Each number is 50 + 15 x the weight over its row's rms, rounded and kept within 0 to 99. Layers, rows and columns count from 0. The size before them is the row's rms in percent of the matrix's.

# layer 2 MLP up, 512x128, rms 0.109, rows 0-108, columns 64-127
110:31 47 42 80 43 55 66 73 38 44 73 32 43 57 32 79 16 61 59 47 47 45 46 60 40 47 46 17 66 48 73 69 42 61 40 47 44 69 62 69 37 34 41 34 59 45 26 32 47 47 24 39 36 54 42 71 33 30 61 65 45 21 57 48
097:53 49 55 73 33 80 64 71 33 46 63 34 47 62 62 61 32 43 29 54 64 30 63 62 28 42 36 24 52 61 74 36 48 49 43 73 59 67 52 63 43 26 31 43 68 38 33 54 58 42 25 51 63 69 26 61 41 42 65 59 31 43 26 49
102:64 70 35 57 60 46 54 44 45 67 38 36 19 64 58 37 52 65 38 49 38 60 65 40 42 58 54 42 57 26 68 21 44 60 41 72 46 46 48 42 38 42 43 55 49 45 37 67 71 37 23 42 76 28 45 39 48 37 59 51 23 38 34 51
110:51 12 68 60 58 59 18 64 79 47 69 46 26 47 58 37 38 50 09 44 47 57 83 32 67 54 78 46 52 42 62 46 52 46 43 71 47 64 47 38 20 35 41 62 29 70 21 62 74 47 44 61 63 34 65 68 15 41 48 80 57 42 27 60
114:40 35 29 56 57 67 40 40 29 61 49 12 44 57 43 40 45 37 68 22 79 66 51 35 24 40 35 30 33 55 55 47 56 51 62 80 54 50 55 58 61 54 44 61 65 25 17 43 59 29 33 46 73 45 57 61 48 31 65 68 41 45 40 68
124:42 55 71 42 35 50 58 45 61 43 61 43 39 68 75 46 40 70 19 20 31 40 50 28 53 53 54 45 43 65 75 34 27 51 12 73 44 46 53 66 18 40 39 51 29 69 41 63 37 64 39 86 52 20 43 36 44 53 58 53 27 38 40 74
113:62 41 31 46 50 51 52 44 32 69 50 63 69 75 45 64 48 45 71 42 54 44 35 75 32 66 52 65 38 51 54 77 32 10 24 23 62 63 53 51 19 44 55 66 71 34 67 54 53 58 51 65 25 60 53 56 52 57 47 42 41 68 53 27
078:64 49 56 26 40 80 51 84 52 40 69 32 26 60 48 63 54 48 65 43 57 41 78 74 52 40 53 08 64 49 51 58 58 46 30 77 43 51 16 52 39 55 38 42 45 45 20 78 45 44 41 52 64 23 50 32 47 44 37 67 39 48 33 48
102:40 67 60 64 25 61 39 36 59 42 71 58 43 48 79 42 54 65 56 64 46 22 56 87 44 48 66 49 06 55 65 31 68 32 27 29 69 51 72 53 30 39 35 23 65 48 64 68 36 33 42 68 72 61 50 53 42 50 34 46 49 30 44 67
102:44 24 31 34 41 52 32 63 35 57 59 23 74 52 28 56 47 68 67 24 58 69 66 51 27 38 49 30 25 49 67 36 42 47 58 72 65 47 63 58 36 28 53 49 08 76 24 60 38 53 50 58 41 34 37 76 51 75 54 66 65 63 46 55
100:37 51 36 55 44 63 68 39 57 63 55 39 68 64 66 70 41 57 48 49 39 54 47 76 06 23 52 34 35 61 51 37 52 26 53 49 57 63 71 56 48 35 08 23 57 57 55 60 32 38 38 43 39 30 45 48 57 79 35 41 26 57 50 43
095:29 53 54 56 09 42 46 32 82 41 55 44 48 41 59 54 50 36 42 68 57 45 48 64 65 52 75 51 38 47 37 52 38 55 55 58 46 28 68 35 48 37 52 22 59 59 36 37 35 22 55 74 63 48 47 41 25 55 36 53 43 55 59 73
101:66 32 43 65 36 47 59 47 32 42 47 21 40 49 45 50 34 45 17 91 32 60 49 23 35 74 43 52 12 58 65 43 51 43 56 65 47 63 42 74 57 44 29 45 59 42 65 56 61 46 49 45 53 57 40 44 58 21 88 33 28 53 38 52
085:83 46 42 42 56 60 56 69 37 49 52 50 75 57 50 40 52 58 47 64 46 47 65 67 23 34 54 26 46 64 52 65 82 33 44 77 64 65 46 49 37 35 32 59 78 31 45 53 37 35 61 57 39 41 63 56 17 50 67 62 37 47 37 53
113:58 54 59 40 01 49 60 37 56 63 48 40 89 69 46 49 45 27 51 56 46 61 46 70 31 38 48 43 49 64 41 56 48 23 36 51 70 67 56 50 38 40 35 66 46 27 46 59 39 69 28 54 43 46 39 68 64 74 46 26 39 54 47 25
105:82 65 21 58 32 48 68 49 47 35 37 36 44 66 46 40 44 55 41 51 39 50 73 57 27 41 33 37 48 57 52 53 56 53 29 46 49 81 52 64 38 37 32 40 63 50 43 56 19 47 28 58 45 47 40 51 57 24 53 42 40 59 60 37
102:41 44 53 50 33 55 83 52 30 34 54 54 67 55 57 67 29 45 66 33 40 28 60 50 76 46 63 48 55 55 65 64 28 14 44 61 37 53 50 48 25 46 41 57 39 36 57 56 36 72 58 80 38 48 28 54 53 73 33 63 64 62 77 13
094:46 50 53 77 43 51 50 69 55 48 58 52 73 65 20 70 55 51 13 31 28 44 40 80 30 33 50 78 42 72 52 47 42 44 24 27 58 60 56 61 51 30 60 30 78 60 58 50 43 39 45 47 59 51 48 53 39 31 52 39 62 55 60 38
099:62 48 57 61 48 76 52 73 36 46 65 40 48 71 67 59 33 55 25 60 45 41 57 62 52 61 42 13 39 53 49 30 45 43 28 88 59 52 68 40 30 26 39 42 52 50 16 72 65 35 29 37 66 46 43 61 34 57 63 63 55 35 17 64
058:31 60 61 72 27 65 56 45 46 68 52 49 74 58 47 69 41 39 51 68 54 40 56 53 61 48 41 48 30 54 65 52 55 51 56 43 64 49 64 34 40 00 61 73 40 56 64 33 52 38 62 50 52 44 49 70 46 63 53 48 33 34 47 48
085:59 36 72 48 44 57 27 44 36 68 61 41 37 43 74 82 52 52 55 42 44 32 69 32 49 54 61 55 49 55 72 39 14 32 26 42 69 63 48 45 44 35 50 42 55 60 62 42 43 66 60 76 70 46 59 65 47 51 71 59 65 66 47 40
099:61 59 48 73 53 65 58 49 86 31 61 44 54 43 65 56 35 47 39 43 67 36 39 43 40 52 60 49 47 56 63 46 64 08 52 46 49 83 23 83 29 32 03 44 44 36 50 67 71 57 42 48 51 32 73 62 18 49 76 33 55 28 62 46
103:52 21 59 64 46 48 47 52 57 47 53 34 26 60 48 39 54 66 41 54 51 50 70 36 58 42 51 71 31 71 60 42 53 30 51 66 77 83 39 59 42 46 32 51 42 62 56 66 58 68 11 61 38 45 66 52 44 27 50 44 33 41 53 45
074:68 24 77 47 40 56 42 80 33 74 56 20 51 58 68 53 42 47 56 45 49 38 58 45 26 37 39 32 49 60 80 42 45 57 48 94 64 67 66 53 59 44 37 65 57 44 38 52 43 54 30 61 57 40 46 56 46 68 77 64 54 37 28 46
112:45 55 33 36 22 57 71 49 36 58 42 31 53 65 76 46 47 53 73 49 57 44 49 40 29 13 34 35 33 73 81 39 41 34 37 84 71 67 38 71 43 46 39 52 47 44 38 52 18 57 44 51 65 36 37 35 62 66 64 42 56 51 53 70
077:69 33 64 59 30 85 50 50 47 70 65 53 48 49 66 57 44 59 44 35 54 31 50 59 44 21 38 32 51 56 47 40 49 61 14 60 46 43 80 79 36 31 27 66 58 59 37 58 37 22 31 67 45 24 31 78 31 72 68 77 49 43 41 89
106:42 60 35 41 22 41 43 51 37 67 60 21 73 54 44 53 66 64 62 49 40 52 76 54 32 10 67 53 39 59 51 60 44 51 32 52 64 61 77 45 70 48 47 52 57 45 38 39 50 78 46 42 09 55 32 60 57 68 57 66 47 57 66 32
104:48 25 55 70 59 69 34 53 32 58 68 52 33 61 53 83 36 32 65 35 54 53 45 39 28 43 50 69 37 58 41 37 41 66 21 44 71 40 77 59 42 40 42 42 43 71 21 65 28 59 31 46 33 63 55 43 40 76 46 50 37 57 51 51
092:45 54 52 49 44 45 32 40 46 69 60 45 80 40 54 55 53 64 34 11 40 73 33 70 48 35 40 39 45 42 55 48 65 34 58 50 54 54 65 32 35 40 44 45 30 48 48 64 57 43 55 87 60 12 26 62 57 80 56 49 68 69 21 40
102:64 56 72 43 28 76 49 69 61 49 40 55 47 59 40 48 19 64 38 32 50 42 65 52 35 28 35 56 28 37 65 37 63 39 41 31 51 60 56 85 49 44 05 63 89 58 45 66 41 58 50 63 58 68 32 35 58 45 50 53 56 56 64 38
101:44 03 43 44 34 47 33 50 50 52 67 26 30 43 53 49 54 52 47 46 38 59 44 29 29 33 65 52 28 52 57 38 61 71 75 73 62 50 68 57 60 42 30 52 44 66 29 54 47 43 35 47 22 66 34 60 30 61 71 73 40 50 53 40
092:44 45 60 57 59 51 43 48 69 63 56 34 61 81 42 60 68 53 63 18 84 37 51 65 35 34 45 67 53 73 66 36 65 65 41 73 61 41 36 86 28 49 20 57 56 67 36 54 73 24 12 57 52 35 32 58 22 60 56 30 83 47 47 43
085:43 25 58 66 30 49 34 36 53 34 55 35 50 36 84 52 46 34 62 45 67 64 65 34 49 44 68 35 28 49 59 74 64 61 50 61 43 71 62 66 41 54 43 74 71 23 49 47 61 49 41 65 47 52 50 51 15 38 51 52 00 31 38 65
099:60 47 33 57 35 58 11 48 42 63 45 51 30 71 77 53 51 37 37 56 72 48 35 42 22 59 68 40 49 58 33 33 26 68 55 75 58 40 57 30 19 35 48 35 45 73 42 58 42 41 13 53 69 57 47 53 54 40 22 62 59 54 41 24
107:62 42 45 59 48 60 55 57 36 45 57 07 37 45 30 72 34 51 71 67 24 53 85 52 47 63 53 40 51 34 80 60 48 54 47 70 53 57 53 54 62 44 43 25 56 41 30 61 55 49 55 46 70 60 51 55 61 23 91 35 37 58 39 67
112:49 56 24 58 54 60 23 48 61 47 68 27 36 57 52 45 48 66 48 59 75 37 79 63 48 55 65 34 07 59 67 39 89 38 67 47 47 60 52 67 34 55 30 62 46 40 53 69 34 28 32 73 75 51 30 38 50 44 56 45 17 31 25 75
120:53 42 40 42 52 50 43 59 27 59 61 15 53 55 49 48 51 81 38 52 40 83 75 31 37 62 61 60 42 61 53 56 43 39 52 55 66 79 34 54 26 47 48 63 36 50 59 65 72 73 34 75 52 63 26 50 35 19 57 34 49 60 40 24
108:55 52 32 62 52 54 21 54 70 45 75 21 46 36 56 70 64 69 44 35 60 63 68 46 49 43 64 55 41 48 69 47 19 57 57 59 76 59 27 39 50 45 56 17 48 79 20 43 49 45 43 62 59 75 57 62 32 29 69 27 74 75 60 41
104:58 29 68 50 36 51 45 82 66 74 51 69 42 55 31 62 45 30 39 64 75 31 68 71 31 37 47 58 63 70 38 41 60 67 37 54 61 40 74 49 60 49 44 70 60 54 41 63 60 49 28 36 47 26 50 46 14 46 49 68 51 12 17 77
116:61 27 66 58 16 56 32 49 72 67 71 31 52 59 40 68 38 27 37 59 53 55 44 46 54 33 56 76 37 55 34 39 44 41 59 72 54 56 53 68 43 38 25 67 53 56 57 37 56 33 28 56 15 38 49 39 25 65 71 52 50 35 57 44
068:53 38 48 60 34 63 44 75 64 69 90 40 57 60 77 66 35 65 27 51 49 42 43 54 46 44 33 12 54 49 62 35 54 48 42 78 58 73 58 57 45 36 48 56 32 51 48 53 51 21 51 62 60 53 55 68 35 66 77 61 30 51 34 47
100:67 54 52 44 47 59 33 35 42 42 36 40 41 62 84 36 55 47 38 70 66 48 42 44 39 48 60 07 43 59 57 35 43 33 60 43 31 70 70 54 42 47 29 30 64 40 57 50 55 39 38 65 76 23 48 82 47 22 52 67 54 27 19 50
114:43 39 65 82 37 56 61 42 39 35 56 37 34 50 46 75 42 51 13 56 26 43 49 42 62 58 40 43 33 68 55 59 46 69 55 50 40 33 48 67 43 43 22 45 41 64 60 52 77 28 42 55 65 50 48 54 55 42 44 41 27 22 17 64
096:60 28 68 50 25 52 44 79 70 32 65 36 68 65 41 37 38 34 34 58 56 31 47 35 42 40 63 70 27 57 60 47 51 37 25 68 52 31 36 74 47 39 41 64 34 69 59 41 71 61 61 43 35 38 63 53 45 35 44 51 61 29 55 49
099:63 55 78 81 54 53 41 60 69 46 85 40 37 52 30 80 48 61 22 77 51 37 79 67 40 26 45 56 41 38 49 73 54 63 37 40 85 50 58 38 62 39 47 30 46 66 62 29 67 60 47 33 27 60 67 63 25 22 57 70 42 37 72 44
108:62 19 44 53 37 56 23 52 37 58 37 22 28 52 44 48 49 33 41 63 46 42 43 50 37 44 65 45 25 37 55 42 42 19 25 38 49 61 72 59 57 37 55 29 60 67 49 55 31 58 52 81 46 19 48 78 53 38 89 69 63 74 33 35
086:48 18 37 58 38 41 51 39 75 68 42 23 45 47 58 57 52 53 51 59 58 55 61 51 51 46 55 42 20 44 63 61 64 38 66 72 65 64 38 69 47 33 47 45 61 67 70 40 42 37 53 51 51 41 49 78 51 54 90 49 32 48 31 38
101:39 38 41 44 27 54 34 76 93 55 65 28 53 57 68 43 55 47 35 53 72 48 32 59 24 53 65 42 51 73 59 31 38 68 57 96 60 58 53 57 31 36 48 46 55 49 43 35 27 48 42 58 46 55 42 28 47 69 50 78 20 40 32 54
107:60 15 65 43 50 55 36 29 35 58 42 70 52 78 66 43 65 31 44 46 60 31 53 47 48 24 56 53 43 40 37 46 39 39 47 57 52 38 57 46 40 38 47 64 81 66 30 54 56 48 45 63 54 59 60 70 31 96 22 81 52 53 47 40
104:62 50 30 60 53 55 48 54 47 78 56 28 42 45 41 66 57 62 35 75 53 63 78 69 24 36 32 28 67 36 44 60 48 45 54 75 54 70 53 72 66 44 41 57 55 51 64 52 37 40 51 43 27 44 44 61 36 32 91 81 24 34 33 50
094:57 48 50 50 35 76 52 54 31 59 54 37 53 58 69 54 28 75 38 60 47 33 66 76 33 32 31 04 55 50 49 36 57 50 37 75 67 54 75 57 33 21 25 37 64 31 31 62 60 37 33 36 52 59 40 51 47 73 60 60 29 39 50 70
133:45 40 38 75 18 58 51 90 54 43 80 41 64 67 42 53 46 56 14 43 72 24 57 46 18 40 46 36 57 56 63 53 44 48 49 62 53 70 39 77 44 38 42 43 41 57 49 63 45 64 16 64 50 47 38 59 31 27 58 63 29 37 32 46
113:80 60 52 58 29 59 48 61 15 33 63 50 45 68 29 47 57 59 25 37 64 29 81 47 48 42 42 33 44 40 79 37 37 50 32 63 61 51 41 59 37 35 34 39 51 72 28 69 63 65 21 51 72 67 43 72 50 26 41 44 59 46 37 34
106:61 42 44 48 14 64 43 61 50 62 50 48 39 46 38 78 14 51 15 62 30 51 80 49 52 36 24 59 34 52 53 42 59 57 42 48 38 62 72 51 59 47 19 23 69 57 63 54 57 49 67 54 40 65 44 40 59 37 62 62 36 53 68 45
111:40 30 42 77 44 72 67 38 50 45 66 20 46 57 42 59 56 16 45 53 55 59 30 66 40 34 69 43 30 44 66 18 56 46 63 53 49 34 58 64 43 36 31 44 59 69 26 47 51 14 33 23 55 69 41 67 62 73 45 32 55 62 48 51
088:62 50 37 43 33 55 52 45 54 55 56 16 72 49 35 53 55 35 75 15 61 58 32 28 22 24 54 51 49 56 57 69 19 25 62 70 65 55 28 62 62 35 36 36 44 53 36 46 54 58 43 54 25 29 60 84 35 80 66 70 46 67 90 34
094:34 24 67 72 46 67 19 43 55 60 80 49 37 46 24 58 43 50 56 88 51 22 49 37 66 51 58 49 44 35 55 47 54 33 43 54 56 53 49 33 53 37 24 73 41 63 16 49 61 48 46 55 57 55 77 53 13 44 75 66 56 16 43 60
117:51 44 42 39 32 50 83 50 34 43 54 28 29 68 44 46 55 74 46 82 40 45 70 51 46 70 59 55 16 62 64 31 49 38 51 62 64 63 36 75 51 36 50 48 54 55 65 72 42 64 44 56 40 61 54 46 47 29 64 45 25 48 59 49
105:72 17 74 47 39 55 26 52 47 25 49 45 37 53 57 57 26 37 37 32 39 46 67 35 60 46 48 31 31 45 43 52 75 48 71 49 45 57 41 97 49 49 16 57 50 47 42 56 54 50 44 57 48 55 73 85 58 35 56 42 54 53 54 52
091:71 31 50 51 64 68 26 76 54 58 78 48 41 39 52 51 53 59 53 33 51 57 67 41 61 51 58 35 63 49 52 46 65 52 52 96 47 69 20 46 29 38 32 60 12 48 38 66 61 52 61 65 39 21 21 81 43 24 58 69 73 54 42 33
091:51 49 57 54 44 59 47 49 61 38 44 08 36 49 43 68 43 45 51 42 75 63 80 42 44 57 40 51 53 67 52 65 50 51 66 53 53 80 26 46 41 50 26 29 38 62 25 37 60 53 32 79 65 26 74 59 49 32 63 63 39 64 59 48
098:52 33 45 26 59 50 57 34 59 61 45 42 51 72 36 47 45 36 51 60 52 57 69 49 45 57 17 15 43 29 64 61 81 25 42 87 53 43 26 44 60 41 46 62 54 33 32 50 73 32 62 39 75 63 81 59 46 45 72 64 40 63 44 56
097:80 54 55 76 16 70 72 51 40 49 71 40 59 61 68 61 37 49 34 58 63 31 56 70 35 39 46 24 31 49 45 37 46 52 36 61 74 54 62 48 47 22 37 43 61 52 48 60 40 49 30 58 41 68 49 58 30 64 44 54 29 33 18 55
109:72 13 51 76 51 56 50 33 39 54 41 49 42 51 28 84 23 41 40 36 35 58 60 44 39 52 41 55 18 43 46 66 49 18 51 46 68 43 32 73 56 34 24 43 42 73 52 69 62 48 38 47 23 73 68 79 65 47 67 43 58 66 64 22
096:59 45 55 49 37 71 54 64 25 52 61 42 51 52 76 67 30 61 40 57 53 36 60 70 29 33 31 12 49 56 48 34 40 39 39 67 63 64 74 54 36 11 30 34 52 33 21 83 49 41 40 49 50 58 38 46 36 81 56 60 35 36 40 52
092:61 31 62 54 43 70 35 54 78 53 70 48 62 31 65 61 31 49 15 55 35 57 67 68 44 23 66 35 22 47 42 59 64 29 55 44 69 53 44 70 40 51 07 70 46 52 65 56 71 53 67 57 47 30 59 65 34 69 55 47 59 58 52 33
095:33 32 40 78 40 63 85 55 34 55 67 24 77 64 33 76 32 62 53 46 48 57 30 80 59 30 26 34 61 47 44 58 46 34 62 33 47 90 46 48 36 23 38 38 56 70 28 33 40 54 40 61 30 51 25 56 45 78 55 47 37 48 36 41
066:61 11 51 53 39 63 43 61 61 52 66 37 50 64 61 56 10 59 47 68 65 35 66 40 40 47 38 23 51 38 63 40 69 33 51 60 64 71 55 59 58 40 37 44 66 38 20 70 39 31 43 60 67 54 65 52 37 64 77 55 49 63 35 55
095:35 52 28 68 46 73 55 58 67 55 49 39 36 33 64 51 61 40 43 62 69 64 55 52 35 36 65 38 64 48 72 61 56 36 46 79 43 72 29 60 27 46 32 53 47 47 64 29 36 36 26 60 67 21 59 51 31 51 39 64 36 44 43 27
103:53 51 51 44 21 52 64 67 61 43 69 34 62 79 43 36 41 64 50 58 56 38 61 57 56 43 56 38 36 86 60 36 19 26 49 37 62 65 72 37 29 39 47 39 66 39 33 52 45 49 43 93 36 57 77 48 47 44 37 49 47 55 71 63
096:31 36 52 62 33 80 55 67 46 44 93 37 49 89 59 63 36 43 49 65 70 34 61 58 46 23 39 50 36 57 81 40 46 34 34 78 62 65 63 57 28 11 35 44 46 42 28 54 22 56 22 55 47 51 44 45 56 31 43 31 42 62 38 51
097:90 39 48 42 45 78 42 46 45 65 60 55 65 40 62 39 33 46 53 34 52 55 36 35 32 30 50 28 20 50 28 19 53 44 61 48 83 46 71 56 47 44 09 52 45 53 34 66 58 29 41 23 58 46 50 70 22 67 51 40 76 52 52 66
096:40 44 70 71 45 65 79 38 38 46 50 37 38 54 52 77 37 49 57 43 65 35 35 57 35 25 35 39 63 56 45 68 36 49 63 45 55 69 21 74 56 33 38 39 84 40 38 28 45 48 20 42 44 64 74 63 40 40 63 50 47 24 52 58
112:56 20 41 66 48 50 63 50 40 40 57 49 69 54 53 54 44 67 47 30 44 41 56 74 60 35 51 23 31 39 60 57 57 41 50 61 70 69 56 54 10 26 48 35 62 67 19 65 51 42 28 98 50 55 38 90 49 63 32 35 24 45 39 63
096:61 42 42 46 16 46 11 74 67 48 54 39 55 72 22 40 51 29 45 70 64 49 38 54 37 32 55 45 36 55 64 33 45 26 32 83 54 50 60 54 49 34 44 37 43 65 58 39 29 40 33 47 52 38 61 57 54 52 66 64 70 68 43 43
086:70 20 58 65 50 72 32 83 55 66 71 53 42 56 55 44 45 67 51 68 48 36 65 59 07 44 55 51 55 58 43 41 49 45 29 71 95 51 58 59 47 26 31 45 48 57 48 65 36 58 32 49 41 55 52 67 13 39 59 42 56 37 43 50
114:67 54 49 55 52 52 13 36 46 51 42 28 30 63 68 49 57 60 50 27 56 49 54 25 34 50 71 48 47 51 45 39 23 49 36 53 66 52 39 74 18 48 32 48 60 78 44 56 59 36 31 82 52 35 82 82 40 47 57 54 62 42 42 61
095:54 29 69 57 20 56 28 79 43 62 57 44 38 57 71 56 34 63 49 72 50 41 55 64 32 31 47 47 45 61 58 31 61 60 47 51 79 82 41 74 46 37 41 45 57 54 53 64 40 54 14 36 48 70 41 32 52 71 80 55 46 25 62 34
103:41 19 62 74 61 60 62 63 74 41 54 58 35 61 44 38 33 59 42 63 56 29 53 70 59 24 32 39 45 43 67 56 71 44 52 59 59 45 39 40 58 40 50 41 76 52 54 37 43 22 50 36 64 72 70 50 29 44 76 39 47 53 63 60
105:55 31 63 67 48 53 54 88 67 44 41 49 62 56 37 36 34 44 15 77 50 56 34 66 38 45 33 54 61 61 42 65 83 76 79 69 48 83 72 56 61 38 33 41 52 59 69 45 66 41 33 28 21 34 44 62 42 51 54 45 19 10 28 33
105:26 05 59 61 09 53 39 46 74 50 63 61 39 59 75 45 61 56 58 80 37 13 56 48 34 02 66 40 40 57 65 41 58 35 47 50 74 48 50 69 53 40 39 34 77 67 61 55 52 39 33 58 69 66 54 69 22 80 60 36 66 34 60 48
107:34 47 62 52 62 46 75 45 75 46 51 38 40 65 43 43 43 60 28 42 30 54 47 33 32 44 61 44 68 43 92 28 49 51 45 72 30 48 58 33 21 35 40 38 70 61 31 52 42 45 37 69 67 17 49 65 50 58 35 58 63 45 53 37
110:35 44 64 51 43 60 46 66 52 68 63 12 43 70 44 58 13 54 59 29 51 35 29 59 14 35 44 55 40 48 68 39 55 58 45 65 70 38 67 85 54 35 27 47 51 60 35 69 48 55 26 33 23 48 70 50 69 58 71 39 50 51 47 44
090:54 42 62 48 36 75 41 54 40 56 56 39 46 61 82 64 28 69 37 53 54 39 49 57 32 31 32 11 55 61 47 37 45 55 42 69 58 64 67 55 30 20 29 37 57 31 31 63 57 25 29 50 55 58 51 59 47 77 61 54 37 38 51 62
084:36 33 35 59 35 40 62 44 41 38 56 25 73 84 29 52 49 87 48 32 57 54 50 57 43 32 51 58 44 65 70 69 39 38 42 58 70 83 32 61 40 41 44 34 59 58 63 31 44 47 12 47 45 52 21 59 32 62 67 45 47 50 61 41
130:64 49 45 69 28 46 43 64 45 45 53 24 42 73 34 50 62 61 24 40 74 24 70 51 31 12 37 43 46 43 77 39 57 44 46 62 50 63 52 67 46 46 30 38 58 65 49 56 36 48 20 71 68 45 44 71 35 38 45 74 50 35 24 43
093:47 09 39 46 40 48 27 69 33 46 54 39 44 49 57 57 49 69 36 63 46 40 80 58 52 20 53 26 55 70 51 53 72 60 50 64 80 89 67 39 57 34 52 69 63 38 38 46 43 50 30 73 38 65 79 51 32 46 60 65 44 51 35 49
093:58 46 41 41 37 57 32 83 39 38 41 50 37 60 43 44 32 25 21 51 59 33 56 35 58 56 75 47 57 60 51 42 28 41 47 79 50 53 29 37 48 42 55 63 35 57 42 51 53 73 46 48 57 71 74 69 38 42 60 79 69 52 39 46
069:59 38 51 49 36 59 25 58 42 71 80 45 49 58 72 71 20 66 49 64 47 38 56 67 41 40 38 29 68 52 51 47 52 19 56 65 68 74 69 60 49 37 33 43 44 51 27 74 53 33 45 63 42 46 59 46 51 58 83 56 43 53 29 74
106:67 48 76 41 05 53 23 73 76 59 65 39 51 74 40 44 42 39 34 47 47 32 72 61 24 39 52 63 31 65 73 28 67 20 32 82 52 13 67 65 50 42 34 36 32 56 49 74 44 46 35 50 50 33 61 38 68 31 61 41 58 43 64 50
097:30 65 68 56 62 63 70 42 62 61 39 40 66 52 65 40 57 45 34 34 63 63 31 63 32 50 50 12 64 46 58 62 42 18 87 61 43 81 44 41 38 34 49 61 79 21 50 28 68 32 52 70 58 56 51 68 54 75 35 93 40 62 32 26
106:36 44 58 58 23 52 33 44 50 63 56 46 76 51 49 67 34 46 64 61 54 25 51 71 51 21 49 63 30 45 44 58 55 40 57 32 60 57 75 42 56 39 48 42 79 22 47 47 40 45 55 63 48 51 54 39 26 79 41 67 36 43 36 59
060:42 41 66 37 43 58 49 58 45 99 48 59 62 46 57 71 41 47 56 38 66 55 55 33 55 44 44 59 38 66 38 52 73 54 62 57 46 38 45 56 39 26 66 63 65 18 50 41 51 47 60 52 59 31 52 38 50 52 51 42 42 55 71 49
102:46 57 57 69 43 75 57 65 31 52 82 40 44 65 60 64 23 71 34 49 53 38 69 59 45 57 47 39 60 53 71 25 53 49 52 63 46 66 66 59 49 33 37 41 29 50 47 69 39 61 29 48 70 55 38 62 35 43 49 60 41 39 29 54
077:59 59 39 51 48 61 46 78 46 57 52 41 66 81 50 37 43 47 22 75 44 36 87 50 40 35 61 27 47 46 55 51 71 44 53 57 57 50 75 42 44 31 56 59 70 30 50 52 62 43 43 36 49 57 50 40 37 84 47 59 61 41 29 36
087:59 30 15 60 48 39 68 48 29 43 49 33 54 61 27 55 59 46 56 53 75 13 40 58 52 47 61 59 44 37 28 50 78 48 41 51 81 72 38 64 07 47 51 70 62 66 44 60 33 20 24 70 37 76 32 69 36 60 60 23 75 40 47 67
097:63 53 56 69 64 44 20 37 48 35 46 50 34 48 50 47 67 63 30 48 58 77 66 20 50 43 60 56 14 40 62 45 57 73 45 43 53 55 77 55 42 48 32 23 47 78 43 59 57 51 40 57 45 17 63 54 56 42 72 51 39 49 49 35
108:58 59 26 49 36 50 48 72 68 40 46 33 50 43 61 45 49 60 29 71 37 59 76 67 36 30 68 35 30 87 42 69 53 28 29 53 99 49 65 77 50 42 54 66 55 54 48 52 47 57 54 48 40 34 67 49 35 55 64 43 43 53 31 64
106:61 43 56 31 35 63 37 59 31 70 54 64 55 86 41 45 56 53 38 54 52 26 76 69 28 34 56 60 40 48 37 35 54 60 08 56 69 32 58 54 56 50 54 65 64 68 32 79 39 61 33 36 76 60 30 47 34 59 42 53 63 26 27 74
070:39 50 27 48 29 59 60 59 32 11 65 24 59 50 36 66 60 69 55 58 52 27 59 83 54 41 28 25 37 61 51 57 34 49 45 68 47 48 38 67 64 39 53 20 77 30 37 44 74 32 42 31 48 80 35 46 45 48 55 64 50 29 56 30
114:68 59 64 51 43 50 41 36 45 65 40 66 47 71 62 57 54 56 39 37 67 12 48 58 40 49 33 32 44 54 46 38 52 23 64 44 56 69 42 50 38 40 30 46 77 52 55 55 54 51 14 61 54 67 38 65 61 61 53 84 31 16 66 43
089:61 52 53 71 23 58 61 62 75 24 74 29 52 43 56 80 41 49 45 47 51 40 63 46 38 24 46 50 38 47 48 56 44 30 44 95 55 44 39 73 51 33 31 60 62 73 61 56 40 59 49 37 19 50 67 45 34 58 49 65 45 43 46 53
111:39 62 29 72 51 44 55 47 43 41 55 01 34 44 34 75 56 52 24 62 40 67 62 39 51 59 67 61 40 83 54 58 17 60 57 50 70 44 40 57 54 46 46 28 47 73 54 49 61 45 40 28 33 55 63 36 21 40 57 40 54 54 46 45
122:47 51 46 46 43 66 62 37 38 52 44 44 62 48 50 61 21 46 50 38 39 61 52 60 35 42 58 27 10 35 45 61 40 43 40 44 87 49 61 66 54 39 41 36 69 51 31 69 30 44 53 60 64 54 53 67 57 66 57 37 30 74 22 66
090:64 30 44 53 42 58 27 52 31 49 49 18 54 52 56 66 31 42 57 29 50 72 56 39 24 53 59 29 42 43 54 52 47 50 66 49 63 59 35 74 48 36 42 43 75 39 18 53 53 45 33 60 67 54 57 66 49 43 72 38 38 60 17 68
119:60 56 50 57 23 56 41 42 38 48 47 27 38 44 53 74 40 49 51 31 83 35 62 33 41 62 44 47 57 71 44 63 13 28 53 41 59 74 12 83 39 32 36 48 58 63 35 50 50 74 19 66 61 52 66 59 41 37 64 62 35 61 63 57
092:73 53 51 59 23 93 64 42 26 57 41 57 54 38 68 45 36 31 44 25 56 42 28 60 55 45 31 58 35 44 58 00 39 42 50 51 41 45 70 53 43 51 21 68 46 45 53 60 49 51 56 53 39 37 54 39 58 70 60 63 54 45 47 55
112:49 55 39 53 45 59 36 84 47 53 63 43 35 58 68 48 12 59 49 38 65 40 86 35 44 62 31 08 53 47 60 46 49 43 42 74 37 42 81 39 31 38 50 41 35 50 13 65 68 50 45 41 72 35 48 79 63 32 51 67 49 43 41 47
111:49 35 62 37 34 52 40 42 62 67 59 37 63 64 62 61 41 67 54 17 38 68 53 54 42 33 27 39 39 49 74 45 25 00 31 55 71 51 41 54 32 43 50 37 30 70 48 76 32 70 43 77 58 55 60 61 51 66 58 42 81 75 46 34